Weights of a small transformer language model: width 96.
Each number is 128 + 32 x the weight over its row's rms, rounded and kept within 0 to 255. Layers, rows and columns count from 0. Numbers have three digits each. The size before them is the row's rms in percent of the matrix's.

# layer 12 MLP down (transposed), 768x96, rms 0.143, rows 325-373, columns 0-95
082:106119141163170169088126089134100144134078098114058096148076161144062091126106101173098167113159164194146113087106139098156120120118145130078101137126094070140177125128215146090126105144161160179140082120095089142113124103108142107114055203163140113143135123124160129115141121168124071125
089:126181127134105121147103105120117114144087123090120131182138099139119084105188180093126117166142141177208144162078149094087111118048116097115138113112146159126118160077163178128111131123138138123074138138148084135099139119135091124170095172110145101116102198148068069156135087126209097083
098:139142094165103118102122126115172134100126103181160103142095181207160169095083095141115008148123095142130093070142129091095160148119159141150116166096157133146079144053130109162095083105152119105137100120137063102175133152097108142090128164128157103175095109104128123147139113138107071144
096:139063148139112127123142125114097094139119145159141101128182135168129090121140127127085109080136121105129146137181061131160053082163118153075127137072086116138129185108146231131071085120130060087148129116171134109098118109070118099127145126097130125116181117078127124140105141111135067063
109:108110130129146147118125157122137202141136145133171146151095165140164121096094090180106063092120154125062099117130128121146170160107140203193154093112120144151134129205160160138141135169140107111124123055090106151143127137128134100190174147137154137151097106163085115081144103150111232097
053:125084123113142105091166100135035125196184068117174163199127133143113172159143153147122132123136172180182103120133088080189175169104093165151135119135130114119118127142168092143095127129162133144130103094161161085158151143139075156066113153163145087134138102096116110106114062099153110143
105:139093052180099148175118112130121155134155110086069200195092109099090140113135179099126115114197088180168101155109159101114167108133120148166164152197170128102170108162102075108159106135089149150162108128115142136177118146107120180090127090126089119100133104146139115155105132154164166174
090:110111210103100197112102125130048094156094138131138179120189208203110142140097168149125143133149106139111120119135137159126076099144121077110115134149178142109088114115162087146150098170160117135118112168176130105144141134138183088113050118110165105114078106139158129126172173139158107158
087:131130172191130144112079105141093129173128095164159087146149112109096100141155174138130151132177120158069095072147124149126108176105131157106113182088125115077217119061096175106142073146087132126136126097154135103115144135130089195137190129160151166140064149101152128122157149140135066156
096:109163121093120132091132122140110154136108054114170145153169075130174130065105140165172089115184093197149173109118082151103118117135106153154144188144188155109079163175178143132112141135131153163148157084096133101204111142093132077185103108146153125061062148132134118148114135141139134141
093:125140201151142132110104159138174105115174106147150150118112140113128135138118107136068145170114165113162127108122158202130199183132105107165121077051137083114112150115154178122200113135086062085128152106098112178167100097168140142102085152115134166118103119128203129100153191097123125135
101:095130082064109172078134150125094184125167097071105161169170161110075144054148132114074118154168149135148105101126117131154157110118147165089111134134191156105112119147119139131144176049104110186113109183131151136094108147145162147182110133139091130135098184177147128167174093109093124170
087:151125132090134078130111136066140130067107110118125109142092083076112105103151138167118058071186137139125120115118166123189144108132101152147168150142124160099125092103107041118221147114127118123137153142157125092143074183100138140054123124108184141125134124127124060127161158129165146191
080:088182055140130086113119159137127149100085148129135098124094176133090107164120114149136168099114117097152140157177122079152187151158094165084168117156117199065114107106073136111148123188096141097149144122105159143161100071086142099162145100070132136117107054160124067101139076114145114133
097:129095141032120134140095171125118075161072130149144119136148106165139110136102062140093144160069148157139136112062098090145143113101161064128167115129167125122107127120152106163124079120111161169050114113130146246124092122121157106179101101143160105146139128132107128117138128071133109084
102:117108105164110090173178094200130088104155115153197079124068117126114111126135167098160128122142115148122060205161095127158089146100147130101125142117146067127168158127120138170163074112132113129052080078180093083068124134095155155170151126123084103120152110136118180148123148128157122125
105:127122167121058146073122168138128121169089113143136138102072124150145066131047147123138107126120103136083138083090151174138061150111158161108079123146089112095083166215178121114094159142158115118138155109128081117150163132160130137135140156172133201055152154117118126137162104121160182140
089:084141110176093128159095072103081130088133078122094059134110151093110134154190106151070071139113144078146046179108139105141132141132130133139164154161186158118110085125136135095138147123138147130188153163047131137118097118130106126138131083152127200097130154087150065121117173139111157100
101:127084103119161162088122094141123168051144125114108189130168121129118135104155176139138148160075131133126154084161127141065139103111135066110131106072128147105136132112109078098133160156093171179175100154133165082109180116075105085187066157100111105135084164093147135096106125190171126169
105:189078135138117141111166159156142163122154124145099205158095140153148108152083194112136180119143113084133125156135120128093110105167134130087182122080143137148157108136115069079110099172130135177175144079123132056161083149139122115143116140174098103057164152170139140122162094078173184155
100:148145094158142120219136120149195123066071110088120098137124168119143182137082139137154115131093153098105090149129152098149140104136120097138121159096154138097168104094153135147150118131135128120122147086083129154159093166138090184072120149171097163156102112194218070137095082107075106110
111:196102162173107099124161151167086129101170131110069122166129169157154062142178143158064199125116154153177161100167086121103055139116131086136167147125133109148134072113123174140101065166124122125127146117084114137150095139138168158140125169123128110146132161095101104120128120048119067147
100:122147103107176155139118149148096162116108114110112167078069127141193130130108108148068103132153115105090153144091195125083122086140152212113175059126122129130135135185107126197067125108134094087126125168140110124130150149152154096149214121085111123151191151156145160155114119160136095180
102:185106097203143076118154157103155131203103133124139141170122161129135160118162096150138000125142135132180173097195108142103157100135111100177144143141158126128145155156114140166128159107126098166097114085161149136149098129116178136149179118152144129167107129148110156113100150131147152131
091:164112136096169140160153107044094130105154124131178114118124123128135067180083099159130163129143122066087095108126124158149113110068119200180176152157163152130143098178111146100064195126175109109157162081065103141141082169116112156102155144133149166137106109173106140144163147127110167143
096:147186138120167155072155097143102122147126109157114127147088165118162120181131160110205157135085115174145103127114107113062133179133134166152097140151145149115117176106123193177155118104115170121124172172152105095061090164213156124162144205161149122110160110113165101084124156131168128142
097:137148092164073115138110151144155142159150071102094184108140106099100087148140078144113021134107180101095141122111129117121101154150121176108164104144180136094155084124134111082146104136174122158084078136083084187163141133156104109142066089163150201183120114142100113097141116108161134107
101:164116159156138098095134116165108138204088154116150145128134157114075150182108136161154082129133151108113130101175091118096139108141073127081193114102102121086080123146107151123168116159078111104125165000111147129130098135148067131092104143101171156162116092141133106123096135126128161094
094:068097078147087167116143088193146097093189053138114111072148135111146103113132120160147147105114204127091102159140113228088126152150125111108094156155161116106140100152097120157137083186119144133140122119075065129142139073142103122128131112146129180130151142076104125111171168122108176148
107:125109119131094155135119141120098115110091169092166147111125119194172153194097104097071230114100143116068105129090149184139101136117157082065180135131113105123093120102150134129076130126193153145126149032128150142126129098137166124134156106119125138197151151127098148089101145170101136089
109:154133105159119152106086132120146151130127126123155160095095158145094179129121093145130000140115168116160074093135090091159135164133113087180140135173147152112095119118109081133159172131127198167127137096147146138168104161141114115091160095167105154124200134148190128097068122167131136101
097:104170116107111086122095097152228116103167128140106149121123133092108144111134114123217153099067177078094155147131070138139148083122095157131129143146122069102158114148109097132113065090125133124177155168092120096163107099139180150107126101165125084141167145187079094121121168129165111188
100:070133060128163175058090128157113132108123140131108133056123154087115121143111168089056152133163092163166095088097102113179078107198144105173077096134155151098117105130141119116091137155108106122156149137100174092116084101106080171181101137159113136121138144135175154157171141089171099133
099:136168140158148093094172064118123086151135163147126098105160155147121160098091139111125255113068141134092097136157127180145099108147143100139115197147106150095140159143115152091121097142108116114120104119141111117125126064167124095135137183163087088091147119065205146127111094153108181105
099:110090133039149139123162087151142077100157084176116108020168103107163123168130082107146097130132158130133137178119070147085140110133136147093115134135082129102145148173167178172129133112098141102134073079137172095120122129104087113117160136163078100097190151097130093107149166119149147168
097:146141155121140140146119161061125112144137134120131101141193108094089137084125117119125144123105163209062157047152144161072093137097093079129101147145117128144104150154115064140182151139173137143093092140137175105128097122121118098052087129117145099130164079107153183128071151172077085145
087:134160140119098125127126179123147150139123133162173126155153092145125133129144134115132114172046159104081193105121078134139126111118137083137085146163127164094152145058141186105045115119118181205158179134177103129153150125123125159088152073150140125182120152055180144088106104116138079135
079:107110148069139144132099158096064111140099090121166099160135108082172084148100147124194195107139174130113150113100109065126161090106144127091104100105164096199186087090127159161101168154141122119184105168128144160105104122110101111113126146164130101160149115212128143143165108066090156108
110:143177131108172169167103091115121054099119140137088144101138060105101149147133184105144106158113138150145135091141105118149137176138173162137081097164126142124106160084197097124151090133198177129165089127127155048135132083108099143080112127152147112130140147140137172047124178168172121163
107:136098072157123153080123052189101127161090146195146150094128107127156165161136108160077076135152162112156062135105099074107151099146156112113146177112203151142108111139151093156130094072163151144107144118125138159139095100166081153124167069129146141176138154098158144185135133181125108160
095:138123101146094114122136255165167083138120109129120123142125116096163047156177158126102124170139070137096175146120208136120159141164179151149103097146081119169117129082147147142113171136137159145114122183157135138131136127138135128137124133157072112079122165087108119118070106135096111127
091:131143094122132093098154189176152124137142084191111150060148130117151145175180110193135182125148113118149105147088104149112094215133110150072189119123116101180104128123126149181129185132119146144066096146131128088105144137180188115151135111107121166132121130063148157080116172130165164116
097:100183174130206136084144029112134138183127137161151149158152133119142110098154083109178103131067190129099084153133146118171118139152117193167129137128197117146189126117167116108174151141153159170097144133118116139078113161133115126148132107104180092169149087100162145139081139164154132152
101:098107069118086084185106142144117139129191155155110113099155100182122148151082119129133106118087130129073124148136125200125113147135100156128134166099061175190128108157126098097089100111202141103145116128090149158154133084072121109108116115075105125065099063088151160126138080143140108063
105:131188123134111104159121100171120154075150156115124110139133110124181142123189097096077220132098129107090113143155133130198147079116133135053126092081191150118158126173123137110128046125169101081078106146122142177150143141106113145155085109094144181159112156133101129129137082166159146169
098:103126120135151162115172130159094165080134144060115106196120118140127144154133129137127138147123126124109160136067120124119128167149127048158080111133157159165154053133155133103156193112136153172153126143099197156141111174042105138101113110085122146099156116112182105207066106096166118113
110:122146190175091100130095139090147190170135147129114073190085102125135113119127131158146103203146118116124152124095104156094160168122079092156098140162054106141168154180143164130072101186116111153152110116164091067108148126099094105100110172119168119105110144173113084173172123152108174105
088:135099124171095135219085118145085104122088132106181091207167140090083142134045167167095168152121163112154102133133125113165114135091130141098100156159123127098085128103157102097160107138175121138132137130137136109094118121139124134134106119072220086103104152198071110159129136103087142104
108:128121087140101093125174127154146175106141169172098145099114150110116134147092136160143150047157092059144158156138134122143140159138156204139163094124201147158111080152129134168170170140136184153087124083157140065153113098150127132160158093186087143143102152166117166119123045117137126177
# layer 12 MLP gate, 768x96, rms 0.203, rows 326-373, columns 0-95
099:201140129119141148110155133094173160103103141165145075095117127189114122119143159143148143205059170134119132156079101115102051056076105089101130146142128182146139124105126168157104172096167078107096129096170144099158108132085115133133106194098167116119143191080086139124125107137119135137
087:160121080118109097067153098145091166111104117124080052172153163118157075122137177134114147146098148124108124147115147215090143132126124157108129075136157222118130133118197081147102112112164126099059200114157114130146127149172117153168166121104138094146107162113130108142062147142130100151
103:113109096093071155134148177140101085126164148150156130121118135096143133059167110075119110170162110105171129119072110197122147117145153063098160097073166189106078131152157166160140107136117142140101093101112141189146122104170196128149108126089103151104162110151119159197143087163153156080
105:196159127079098126160085188120140108127119150105073109106150099130088091118143195136152185149157107166130210148114226136116179147042161129120078119140127108135156122117111112137184092135128099099094092096115127119140124103149181104150153162150084098131161107116121158097167148144143088145
051:116098165082142148158145073113156113101091187109088117121127108110072165089175104079157162154123156132068088112171141132120084117113128124082145087132128179140108176106061125162131129122140124132164181111139125133117086120109173168102094137083103093122186222132101110119099159094056123160
111:088142170065136088140105121138075135124112178129144133137108128136111142136137065107116153173098104143154159156187165158110164128177194100106143198091071077126170213091126153163133129117061150118146123157137142123110111120073161106144095093074140142140176120167108138112108156074169158102
090:104068173156144214184167145102119164118135136105124120140074158195140148157127117161128164193102106159101137171152119115152138158115114169126166151192128113140098091119068142132172087135111163118169132149151169136144081150108164159123127073086119103210120115135155154132179108163143104072
094:140103153172098127118115175111132101165070098104063097191118178170162106144088123135107136084187150095074098123145157173124196068149143124089145125133140125128126135130126136126092071122150153061117154063109100124120158097136126153135142063157118156157091189140089073129175120073123105137
106:127151157121079104116140105097133091100115180175125071100119103075145113114133071122110150120158059159130128158090113139123091148146118087114093151133204122102172045109110100170144112118123113098155100181078140144170175178126156132075170055172070138100108175146145160104115123135118142160
094:187126173108182154155188125140134141076150100132089141120143154124141160114102073136105112118144154122178100166107132102132125193129171133165112124097143157156148151077177153130129147142179084144185079121089067147202145084122077156161123183154149115150148160126141155141117170116067191086
091:138163180145164097165116093129104103136113148116113148135104120173161127184118134161179142149132145143110137175179092158072073062118175108164121133126080111174115122128138135149147070220150093134121127051074095126116138119114133073100091091160102060076118141098137116083133169120159153129
088:119103192078103127058157118093145112122172111084087078120148081072106134161142137125144190061130162105119130105111119107183116160111158147106126083099156081190116117116140126174111147123099081144150111160122228125147083158193127117164135127126127136134110112116093107135091170109100138060
078:086163125148114123123128173103078150178113086104124148152137130076129140185135135070075146145101174099101130068096205133127121073151097086120131154107068130147108196117074184109137152108143135132103141163092167116098165160120149124164106191155152093073099095127114100132121158163098161188
103:165121204091135162141143100158106123143152175144116107098158113106164104148174099160116152213105118133098148158108162153088141174141149152163102126095163110150143137062159146100131130123099153075131204111169158129133149129137155119109160142166076170069029125136128148174175137176122162134
103:158136126164066137130092124187129146145101133084139138103130120151132169180161120135120150089037143150166061177140201094112125107159184138078163115136131101111167119080106081117098136146117104099097093164189092101121128098134116143152095134131082117101116180063119137090114148162153199119
101:103120214149098102167120147188172117123160071124151180127104104088189115107155141156126181126164121161105183099133160123135115057127079136113162166139134135122127121079106147136060120179174178098069124123122050156113133090115125110101172180155101132101109140112103119171125109108084144139
088:168160109109155127148161168166135097139145184147109148081138123182166123146105098111096161143091154127153156151149101109134079050097140109183178144127157126169073095147132165109106132154164106113140150161171157119139177118011184124139151098150181116139139157154137185169126118128143070104
104:082141093143143125154166103171141172119113083158121078097140118151240124114092116150125155107140101107143129102106066116109097196119133170118124143087134099159130081205088149164056115104109126079166148080144106086147117087144172060133144137137095161135128102126096093115114095170158139139
100:146158123102189132121111146132112099119117154142108082107122174129140073190128132080097181210099108161100170146156135157131078119163145198112117134147085136099097153161171067107141151114085134144150116172149098112081112103034107143081088141164103090159098147072155137141095116118096102116
105:166141138157103162117094159167106107095096157157184145160122150150114124110175127133122194103183101130086087178133104163134100116111140213095206109068149112111181156096133112079109131165103163101112112096097135167096143096180149127152115126111203056138130179147139130157113145156089138138
123:130163106113160103104107101137169143077085066119092138108129196045189109112133107122102118217085107190149132182118132106098116120106107103144167158068110140190098106100149131148069114090093179115115113144131112118126078063098164137116106132147125175098157135105136141136122096090138086122
099:139111152143193123176162096157127152126101174163129111150165070081126066149142154151143160074154139097064136157128131095080096160084106126126129170142089120107135140116171110134165176070092175105179142088127097138130225149098114187102121152102115164130115161080191112131122145113119139161
092:113158065146114083127140128158141146154093111137141110159063156130106114111123127089094131148094156184196148145168164155135073084068151071167172084195099088134126175161138129141112173130126140192101044156104121140100155104133090073126132072129091110135129138092139164154112150123130167098
093:117091114146065157151119160107148100170125139175090162125144188152136163116148098187120196106081177139131095149126151069154183131116135062115138086112118123151134172164144105127110108171110131143062100177135130165093144145199114166130109128145116078175149160100114119175155203112132139179
097:087067117181120072083124140102202159118107128132123160079106155118124121119145165134096154108133111104146095109091096133131116197081122098053105118135109109168122143086109103192104110129132187115121130154135141175081149125142113135198070174138095135103123112190083105090095136153188180124
085:115151086152029105164119141142111144118127103061153168106130077098154112119138095117171158191045142162104166049113129141083116125194112134168197138087157146117086089135166164081146119118130122145111145105088099102172120138155131141158136088166167135155118120149155147153166156140122095149
105:118165134091064123141149132100178156172152081174130102108126138151140125103097171133110152121106129151120142096203100181087120130161096159101113201096182129186097151102129132119105074123092085108107116123132106080085186114121102125166149131130146107157099137072170120129214176127138118202
092:102129159123067129127144102121133158114141140104098135131141144165112123127090109083111135143129125124093124134087072088117132107072135152123178146163139168081165210070170136144138196119187171186132123067115124111169114114117157149173149090065122148119123205165115167196055113126129145117
102:147117154108057112130173127069123093156147072115096170148158127119141133165134113121203173132095108139140136146098117131090139131084135163082202087126111133175121113111083118145111082152088176147110162117109108198118160151128120077130104093087179076137085183165098085111112136205107122122
081:118115088154103102051125136104150140068110154157154154151097180172170118136127117167155109125178130069159137125155186099152149175137135076191098141183113172119100137184149100116105114121096116168151104060119101165157133126136101067136152111190115169177179100132172149123106070128129116123
098:157100114129121114074149152137146100150067102126167113088134103131130103176175162079116157124130115110132158125120123087075083108152088128035137107134163212123082111146139143104119150120168109079142173179155131129161094136119110079114121121124132099091133161054090182097073166098115101063
105:144129173123086148116183160105174119088155133159101098140175088075133081135101125098134145166184133112122141077084124109127118174094153109119126090085181097088159155181105160122121145141109088082049135161140115134097083082083167137132087144131087100159144114101072094130091114167199169148
099:108117110125093114081168116166114109158151107110123137134122166133110160059238182076146119072107086114155152138064179173162135137116142147098148114144140120137099138182115139142143087089113151140141090104068099143099118098132177133181175118136090092098154147122174077097055129153105127119
097:074144146109162090193134120101116151176121121147135110097128116152168127113094121132066197139150145080140110098129185170128134178067102142103072162117120141136129146118137089178164105158123143102101089125127130129076134112137108167048086163111111132107130216131118062102196151165159090114
107:093169156180095182116097192070113094104093121152115105107037152129141159133092158125154153113114118111178147157097153155073120128145110076121111160156147136152054096119146139166163134125163136080087072144124154081083076148135197082150124129182155123106095145106131111103126101124092160153
087:077169062141137151148098133159111140159131121151127118150136115164167073150085146145075126097151137119191186116180189106136101142143156112091163165131129123154157119137151157191092092121175135114136156162151070108213079163102109113122102143142064161161099170168164125057148134154112108129
083:103152118160148121142119156111113125090138175162091123140147135142155151087113103149159107165075081129134150075135061117095130134081156122104091109113083137148075151166100086160112098102112145072073117091137128144096120125215182068141161121090094152128062112106086160105116122172104149040
107:098153097110108114111124141080150109159148105091114110092084170146114130153064161097107153095179145077160153112134190126132116169141177117131114119124123139129163143155095148059095099089126083156220137098124101134118120162195175125144136127049109103086148165099139143170135208125099180125
092:149147162111137159111103121115140133098164091085144113127171121111104187135154140057144129101162167084122158123138192103131117143107173131127183142062135171146156076156116132146142108119121089088093107077111144123052157126080100179183148102135131112120118112040139119144119106201079189154
089:104154147141194117124188152085101131120141136161115125105175153117134137150134119135109074199156148096156185143136107138147117117167082085066153129159113128118120132137172162095121106129102143137130172076107167179136170173150187126140059131128047159121144139143081107140171211118110084082
091:117160137136138140126166116125151124128135126171120112085101154090124110086133122088122152106132113143080149112189134150094106152074174157107096157128127123080141145055116171174168062114144183027139085106121163124188121138158164118111163169177081144116133154130102123139148144053116191074
092:141176021109111127147133142079133130122145058205076133074114160173124170192173132131130144150121138121152158148052100129119123130113131047147126122127122146118142102066087184122103100125143081100155121167104173150128132118116140143108122132150157100126122133176116119072131071076141158141
097:087112086161126092097149082101239120068139143066160108141111063120123145096151116130123130125144113080202149176150147138169078112097131155099100139102118077169141169172124092182068157103091086108122095117082139126167093154112140140164075100120122151132145141123144086096118119100128129151
096:130155164109148062063163155101102152156141091159131141123148150128159118157175156073140123137101082127167143157116114152100185088131146101108126113107164148058176135131099138106173099094107116116070170171145113139134132160127117094204136112096159140112113171166083148162208172072144189133
104:048097114136090108043140154161159144142058111170103103067142160107100123136095148098120125090144099152117139175136125183065160177125133093139152138148126100064148140134141126126137112155148109043194171131128111090118098153140102117073069165121092124109131097118144180099165136099122153126
102:155068178117178198053142148138159160054127128208106114159147151136148059117177104126107126112112086086137095140095080133123139128121158158118121142185126126149123147119117138101118146134096119155072122128109163119195140106188138164158189182156101142139095139169134111123175123109074105116
089:142097128074105138112173110126154177178102164101092090133121124114142162079073103124114168164105107062126142136133084085173065114108160189086161086150169185072127172129172200127081157150118167119123147114139114158116118112147135123105150113059090142093146126119115144161107109149165179080
112:097084145137139197135118156097186129122142088109155096097135114122255102159136084120138147140118177094137125137126121142150136123159122142081115094070098167163080201126133079149091129140152076113165137161133141126170161114128124133137145113087122101145082112136147067102104151104166105053
# layer 12 MLP up, 768x96, rms 0.217, rows 326-373, columns 0-95
096:113154116112181121128170214117186102118114166158153157134125163143101117119136149145139112180221165106171159096145091110071087088048081130103142182165075148175145121198124128117119160090156142112085157116144079108126102147086148124076140136116144135172138118086135112145137089125143130104
087:184092141154099117152143144095125146148139127095125086159102128121133156147130141119182164133129112135116210176187175112139139073141080142120136126196071143101114100100121167121184142178149142114114121160105109174109125123078135120076081098103078114073129101122134093164184164102028100143
091:163108123098107105158107135153102064114144154190164113119114155095123125148175168081060148155161129124106066109069086118092107163121090016106108171132167161138081078141134124108179130099152154166144122135129127127187115160133128077084127161104131096181109097173146129146111126130147117175
106:095017149155164147150142096124131179112156162144138150150098141110107089139108166127089165153172159092139093177147133100194141139153094139114134121153118122139085108141131126110185137150069111101095126167179159148095111115088071188155146161134128092179087176140138137088150136072194138103
038:137098112102158125147129070161119103162090169072138102142140157124081187123079115137151116163134172167067081024163127084174097143117133136167130100127126124152158128113109111136132177174100133159146152069119117132109119134158093163077098165149161133146212155135121099081098144065161119131
105:132145179077217136151202138136141191113096126148098065089101093188100162119123151188158144158148102149133108122090088154142163140137128199133155095137120104075156199147177113162050135143115096127105096144164130094174098177096123167148119131100118121145118162112131122140154143141131151127
094:148159138119151168153113121099106081192125137164087115102119095200111118139162125157110112152061090150070124157162132215146157089084091109099186114095138084109135091109101105124131110182156126110149091146159191130158140127133173136134080075125085164101100177079156129109123146114134062136
093:164152072135111093134183192139066121150108099115067143104146144122148140129085140081108192067117130104066131104116205145144137145126094086121144093101148132102161127119140117102121075104120119062115088155167180167124101115171126158106085096115173103093189098115073144095134103086127160146
098:075106131138209108145181076114117115153089115126119167164097068139080108146164175141130132127135225107113077136107145124083165125154119137099154185120130106067084169161123127147146130093116144124130178100126121197111125121110086132133120168151111108106060162148068121095132056105151136145
098:091173088105105103143116092101089105160168115120147094152115107140161083162070136161075156143099084159158112155127148120138110072146198184152126092115119131108079067140168094110144110060097160165028138152137157175100092113133141169130145074095152140126121111122132087176125123145160101093
090:119169149145112077109134128101153114124144161084179164165099138130126157145076144147126088166138113165135179174197140135146157171158108128136063162134130160088157102120133149159147059123154115107165102110075067176152169129113136099141094087132119041074124143066166060147132149132130153160
086:131133077088119125132105183039160180082161076156189099115111077100096129152107113152068135191118140134127132143096111184137119150118104119111100140155074189116149131106126133122176138195143123102173135148105115124119098073122146110083101198131179124133092179139082128115126084169158146125
074:132152099115174107104082134150193128135084207153087085071096155162119092113145105132098163095147150145186141146140138160089115154105150170141066149105145124148128078216110129095138134127176142071106137163098143145139101147123122164119090081103064114132138115158108121114166112038152146093
092:134166062168103126128104115183124073142153093110102036120158120127148191100090153110105133092114104113137140114190132151134121167082165189100113125140091155127138093138171108187138112125156093138176152162171104099138064167138086111139146064119171099127092123088108170082110156125079147103
081:123067086161161149145136125101097123129063142115119175102133164116133145165165091161118121097113138193139117155156182108114149117149149112130127109133146112108178111113091141128040089127125120109108160129172168160164096129099103188103067178097053124072119149105106101036130140094111185131
105:110129074139091115131184077119095109114119054143139107135092127153158095132110160134118156114132165127134096126144125126152137156134130051114125181124122195086119184091148168133142148056129114155088104121122129116142119156170162091150142173176087087163141142148132182074065149100082089217
091:175146130117106143145099079122111118099112135107137117082167109121180138131108135219137161093173133084120156082146140109163132110152132218094119152090110132111109162138169128118069207158130071133090143129116109191154190132134134086153127140101131153104099083102222173103136134138127146165
112:151131129141177137105120123127172160130111085175130156136113134144185121100141168146165052152137073152120126154135148108098104168109155085113143135185127162179158170143116121154173073134107185206151155137119144134076178192150082105135084116166161179151127129171098157157157149146082062138
104:144135153115190144118144127127140142062160116145095143151125096160195084103146108095107097156126128136137103129129080157141051154134135125163170074035148147120119153163137093142139130149107134170104117139097149122133112128060140167025126062147106124114128180147105152160105155131056092089
100:098120147164103113141131163153082182136100058160149093109084133128138102107125132169136122137175119170184088228137156115141152198071115137119111156192169071171104110129129156119105082132170190124143165145086143118111101104102065148105108147124120152100155194104123144107146119154169110121
124:167185139149128154109120131169136132165121061093173116158185130124122133079195138120164124134188130066147094149142130157084134131122118161133110162172119062106142154087158187097093115132153111086155157141180083142134105081120124148190058092140141155119053117089135080083112119105128112116
098:136109122127161114132122150184131164196153149052144144152125098111157164126117132138098093082076123125156161112120134049145126097135145086102136130103136140082114063202127114153089160204171099070088150144076122102140141102108098093149088109032167132129121143142141106181099109140107129116
094:122132129081129158138136145128107140168175161153134147103155101116162115103122120119055099188169048107114131216086167141143128143113109167124140169093131122180102121117150086096097171139103112100123131101114128167168099101134158146067108096147183139091159139159076120183146118055146067176
089:113182182194085161121107158163129176091188172133137095163083160124137100113153127108136119124150137158157153112128130177139106194100118109105163144138104152118129164158129139135116155167080102132168133083192160201125095145115080101155133124164153176106126134076173185181116150118075110185
095:149168076090176106115198111103166094132146143152131175141125150124138086102096078167186117119126195189120088150132169103099144096155117185107113115144165112128091122120113138144190168100133126132092167086162116119127158114179185134113120116111115106124130125079178112137196145036135164164
095:130160193105123121143132105098101101097122151142146120139127112115127132091114166185084107140134119147162188158125165132110102172061118157137138160131114166149094091028181112162132172147067186139168163101157132134131124184113132165125084197061078163097081145114127144131126133087099142088
108:105117098092214077126161111075096097097093187081106140163080126093073149105140170108151123120111149147148133117128168135108179132137104075161121116193112131068117147120182140152169157121100152101144134150129111083153061135167140099118164105081137192134107082153134134106210125093121134139
097:103099139142163110147087123079160149093172114110100120166056174131128132152101116151065100083107171121129122164160092099076156071110151097151095167198098132070126130122147095143165128133160055191134139166145105088124119095164183164069160189124159137137106135096154122144137173134157122118
104:190120148103152109127154174149151158107126178182119142107127094164150156087160113123183100132171154114149112120142108065122101116124160119161128131130147095105063035132095154162146120158070085098083110161149154167164154064121121165111068114131101122143201154153156150102153098092135064137
086:147093202150115146122176162140114085171176095120106070177164141085112154122155138109078139123107108193187143086084087151149101164135075160067121137136129089084145135057129150149142127143079106129124149166136127102093151125146119185139101152161158083163108130091085116113177134135197147146
098:141146158111120083144107158162131068196144067101104122192101124106100117103149164171083122195145097116149092155133129062135116107054140150103166112133127091104135101105123154142139118142141138157090155155153075147146145126211149088125097146180160198158124178106170088120132182156148150133
107:090147157155127097125099072075098085168097148099132141125133209059108172139139084137138152194128050096105132096125078177112091155101147132151126121078111208085138039138116095127120160100120157121130079101148108159126096175127173144111129134130164134101148098113164165142110099123127117136
107:120155115116125094124143075083046193142103110133143157138177087119173146189130087095111153140122126146157138153100137099152106097160092103178123099105144077146089052150161102092109115139116076126109156103166159118113139142099152103076122124085141118168130088057104093139196174117162151072
101:128176153155145119097102099157105169154092124085120127158114178150110146084089121161110104142119071112159114127164096137176060135131178182185142152150142179117147126140042199112106082179125135127068064074135170111097132089100128161137091114102146137121106147131150107136114054105103129146
096:175117137175137133157097156105076117182111152126081098160184109199117131107135188186114130142106112104115125157148160111136157115146212157083101147157162190128134177154135147154133105095131145107101184104119159117103115119144189186162099147102088147150121110060114128100119194176089156112
095:110125121098091089113091063105091085122120104124125163110083096104106100148183070109133182081139122104125074152127090081164147126067102128146093091152138050129145140146174141112136093191127119155147096143107101148087159121130143094128161114155208126122086135123094146152087101071061100084
067:112139096130095079096138088108131157113099145084162093176150197154080144174162104143122120062140156131152133081099117081155118105053152135130104104135101079107099164143102089175102106130093172081067112123141140133072129141166102125161170144103141168146108109147114095088117134179133153034
109:120146098150131092105111094082142148180124135124041116075113077136121126117147144186172167114135150109137118096067128160189185055064129182116118153086146123149136119114146061127102086085130143110112156110168173155084136146088136134111138120135143190102111131158114173154110117114206106151
096:142072094180212122167133095165141184123139155155106128163087145116096096107117069110117195179135106122116165084129115174094081151111096162155110100139107090144179102104135130111113103131123128168132135123146068162097083183147102101133109174123132094157084118207164182125123147135176091137
092:187111111172137100118126112110158153135119137129131128057108156095070149094129160073122163126135103162082114165186146142133162147169142068153062126077114122094147159173092163146203126147130112120101096153116082084112158116060141114075165131134143122142137150155169201164142168093181145142
097:121090134082136150144114154036116158070141136104135162157047105130135103170126120154111139143092161080122141081159158122103070112154075123128118133111122079120148191130135116138141157129130111101150194096126085168050143153094119123166103220155162116140067063123130132143096127134134145134
095:134119173100119088043130128069122144175114146093184153124106063146146086108118135091155126106143148135135106182172172167108098103135141142126123134160152116116118160136220103159169079120170092103067097076207070133127136079124160145141128154143129142142142099158173098116136161182124117138
114:169119126104096089072171119118184140103183126103131114148145078080095137133177138127164095119166141118157158161120121150106117122084162137103182153157100128107134132202102073114105139142062149114165162100141135129140130185154144178153124111156166140135182130176160108203166146166140219161
095:109121133102182158165092127128090160156083104156153153094186142148120144149149155144122166119181095192063138078115144144122160120139162152171130167119128110130087094119153138096146119132122064194065137165114048093138151117179087142112156171137151112176127091066175121141181124109122076131
096:155108131208126191130170173173149070139167145142107093122144139120101090113091124047138105151105156201097171125138120055125136143132142169116154143105121178087116174085161132162134165129143103115079098142080151102133124107100137082203188131094106152123133110078155072113110111134126115119
106:126121175125102122142121120181100148073142160181083147148141129096113163084132137108197156166130151066122059124135104089152109153154159186085035107160035150171129093149126133117087134171117131119122144090142125107139164115158155096125118139134143083195127088123107186114149119089119163144
090:132096138116124144140193160098174164133089191107142105176114168083136101147139117090148165186097080108170131115173083092167082138122108124145127133138173129122123115043183207112099126175101173139117111112143185163166062163110108126127142066087155143132138124165138145151120148172097136136
103:128084094112129136088126140163121127117098160109066123092091122121101083162077148096115108066126103114180076147108191144101145158159105079104144088078185104137117080200162146165111170150110160110151126124149167121129143143130148148145114088179128136157154106091136070210072168148132076127